Each number is 500 + 40 x the weight over the matrix's rms, rounded and kept within 0 to 999. Layers, rows and columns count from 0. Numbers have three digits each.

# layer 3 attention query, 96x96, rms 0.183, rows 0-95, columns 64-95
535469513528485544494527542526471535489493550559513501462513520451514498518498518513483492486495
398487501539480492451460549530522492504497522544493482556525456546549493534422490497482533499526
461483482556504530528462531472529494502505472511480471520521451529544492506496462503523529486516
379512475524517457542471416481466444588522438510508495492552530524513506443572489504543488537463
475491570474451532456460498505539508461445564485522485491539454475440476510467552500522502504524
436478529498495515499498591473474471498496518547515470446485507495535465473463495419445571461467
484420515547489531486477486469475558488451518463517511534537374535367524580494527560563514562556
428502482527536486553485472467484551530483458512519466492507478507495491495574542503535486553509
454488542557486551473440532507461496513536582491516442434506536557454495444523602461509551470511
473570539500512481475521512522445423525542478508523473465470570477524472429459547442387571469485
441578502468544505569551468511477521512506418552480503565524472468475456593510538484539489527481
505488504554471520487497533467484548521496532505566552560488478559511564440519531504504499493539
490492472502567530536509476424566518452477490565539540494517457577440465540521509411478489627614
569513522523456419438491484516502393515499535417487470551467515470603486414553452469476449404479
509497541462481537503504521479439532479537493585505532464486567455512518424458497433495577463459
544541542514548550491478586428457372476517526560517429448502463488514506561438499553367428418509
562536520483467426481494477499492436508470435463515558494449487531429503504494425423515421490500
562542424423460575523475476515405568489556456520499569461479542550508513530472505576566557570447
493550495508474492457447500531526508586390447404472497395452448491529526509534480561495408499518
397598466466477566462471421519457550479514500536541502515532496622481504531574579508558489560483
513463484411556483548518497418516475570507503513498515545474574397428514542475527460470547453560
471550522478504539422465491546518554497490490504469522448485458502448504497517535463458551499526
506443523578487451524425545435544476463491483440484552514530392522537542509544462523524419454428
549457498502522528526485528395500517536591498524519558504546492550526544429459523509465520700456
510494467472583518513592545571511511431525414569433500472480488520349443505377517361468543458480
527553507432477504476558429498454514477447455510569486503559542491491488513437461483550565497490
519514513514487476483460501451469427525504492513490485486516464523570515482515503494455494498448
425556537529572487551520557513546521455398396543509511443533542513422527487522479450479506533515
571513474427513450515580548510522511586461470492452480418472512482484516556418474500460549425510
514413496616510491480570404559495484538486496433550467530502420515459467533558485491431443586566
577518600370438479411486545554481527559523411509411453477500531454407474471453609435551548467397
462504518530521540504521530515457449540435519544540508504457495573515465452557449433488511499533
552488523480464573485512543512493500493479555511511502456497497544461520538520506507509479497479
488488491477527515517465482545505516515515524492426473539451511506509579463492488523492568533517
448505520479514472487516501486526530497488511520503466469509465483537511523539490464522485500467
473541489511501477494500454513482429517545466507486496522486480507557471497514485496558466530440
544489505472453527441448545472538595489520561486492492442556489486488502500529512514514520479502
435471495498484503483512526470477542494477544550512499485477440534507496501475548482476564483491
478473464537510537477415554468503579518500492498557492516566480470481528432526514566544488539502
516479443514508471450557546482505512435548535573452506519432463491507496542505487461467552538454
505481451487459548477466502515464470438496589521495460434443602501491503496537509569455574480570
537425485513506482455560516569415410446522500506500458485375438548520436623540493454450479467473
531541496387612513521552441510535531556487450444487459560475419454477438645489517470567503474530
470501556513498563490469450426426495481557448531595583542553523584477567420472576499466535520512
499538501452552506605495495380542562514453456513545554509535459426524507500514501457514500555522
554526525474462418467476443506455420530471493484552497532428478577543498498544440427494473461528
615542494458483566541479574467412514468495446555516501503496560546480515439487487407484613499486
516532519509556522518532539469503449555527518471550433367519500530462496566488498509390420413533
591496492502533437499494482489489459448479449553541528516495431506460505484484448454514493491467
542518428396451547576468467475427529470522438522553590461457545562435538522418525532575553559468
537536514525424486487456480506515457492430478412452550473473557563507527455501478486459487431558
401546502435467550468465467552487521436510559519489458489507457516517525514593619530521494533473
524394520476567465530521563428525515547533465484502524497457590439469525494528467497470558434622
473530530479540506435458489523507549491458496451483489477549473562484514470486517538487509528515
525499487494501482547487465459546510573432457471516536462510440515444492579519510521494461441523
565479533552528548536510552468525456533537557514523493487500509528560511450492492480412520614521
516496510518482494458527587565483477484548377546443473429506540550286488452495436448507540579508
537529544434453574457527467494504495524474474503466502492503602460478480551441434459467559488527
517474509518514498494469618465509472454518488517469512474571419500533530511494533566472499538469
479483595514487490469494438562542523527391428577437558459466520527407556449523396445423466488578
532528573470515554533542566488411485475505480557457518466477473509441484579455510482439520517439
504427447605488472480570437533507458476544473495560533533507495564430498439567476468398492554550
556462544475510549478494493558515524542500403505417462469515510471448518505479587473540534465418
497518523526551453470525487491481494529453539487518563499453449552528504544512422435456461480581
467466511501474512489455529502502466495517517511480490499502461542497523517517524484518474487557
496515488496508484529491496513492501464494474479495496516507497481527518459483497464498546498511
478528514494504476517493517537534529535484466481474528476493490468501473495449481499521523462510
500517491490505468519514492490440510468449455476498486525496517540553512498562525488488495510494
498455506547468509464500526474550491523498504521544507468523510444521491481493478485486549495497
457455523535497511493495495499518514526494540466451530482521492493505490484486432538534516498515
529523502475514504513520518502496550506527471507486492496486474494477490512497530488503515481521
458492505544492510480500505514514498488492538509473517473523484510539490499498476505525535515465
469501533522532487520511549491481494550470501558501471462489513457498485485560493541487525482537
501453483507514529471507502546518482523469506498455450501490480456494464492485444499483492484508
510482462468481512467499461492522504495533536506472477532514467524495494527473457503532474540499
505530546489457518507491473444482525457529496512552541529550526555580539471467555495498520513447
545576497455454486523503533471493462483482479499469498447482565492491551566521495511486516472566
515486558543489502432485432471488477540520492512554500511483466492498497503499492421483449437485
534498536492457490523441521425538534475479495493495545540559524477503509490515539523553538523467
530490538525527499503537508518491484507522520535495495520523495491474456510520516511527503492512
532461499509518527514466539525458475484488513570523495442499492500535483519508479496474532482449
512501472505458479488468548486511450508509524517457443480525446508508462510585521516494469543449
438468497528479472497482492516466438512466515513547509580469484560510464511497547466444503504494
513468496461545479487501515513461476468474545559487403457491428492451437642488531529540548458494
451471556454502564513517497464575534487529465494474523513530506505490542482461468466483506472549
483465479523525436509452509485528514489492493491530518471490566550493517490510535502449463539528
488510530539449462452466507470534441547532466498512550473494523530478527498446512459447452497505
518478530518512515484466501491473442504476519529565522515448528494531521542497549456441532454520
508466473498526497476537541526488506511483512488493494565480447465465438497563463540519442531485
500508433502509505488511420499475514436458532498544514568452562531534482473468476462483460546537
499497492463477473486484524497531482463505490502479455494552492535484529511517552525446534419457
479477551529455542551422550532521522438543512547469476457576493540498484518474536535543513521391
477495510485497521474507475533509485472471508532507519460463514480474504556464476525427485532522
541551450542460458474510486474495467516460418443524511516483458533460504414529473478482502525495
515530468553485500504477487487474507458447491495543546530503538490498537427513503498491469534481
523456462563488438431518514470523439471481545490476492478494512503537498516556456497474470529541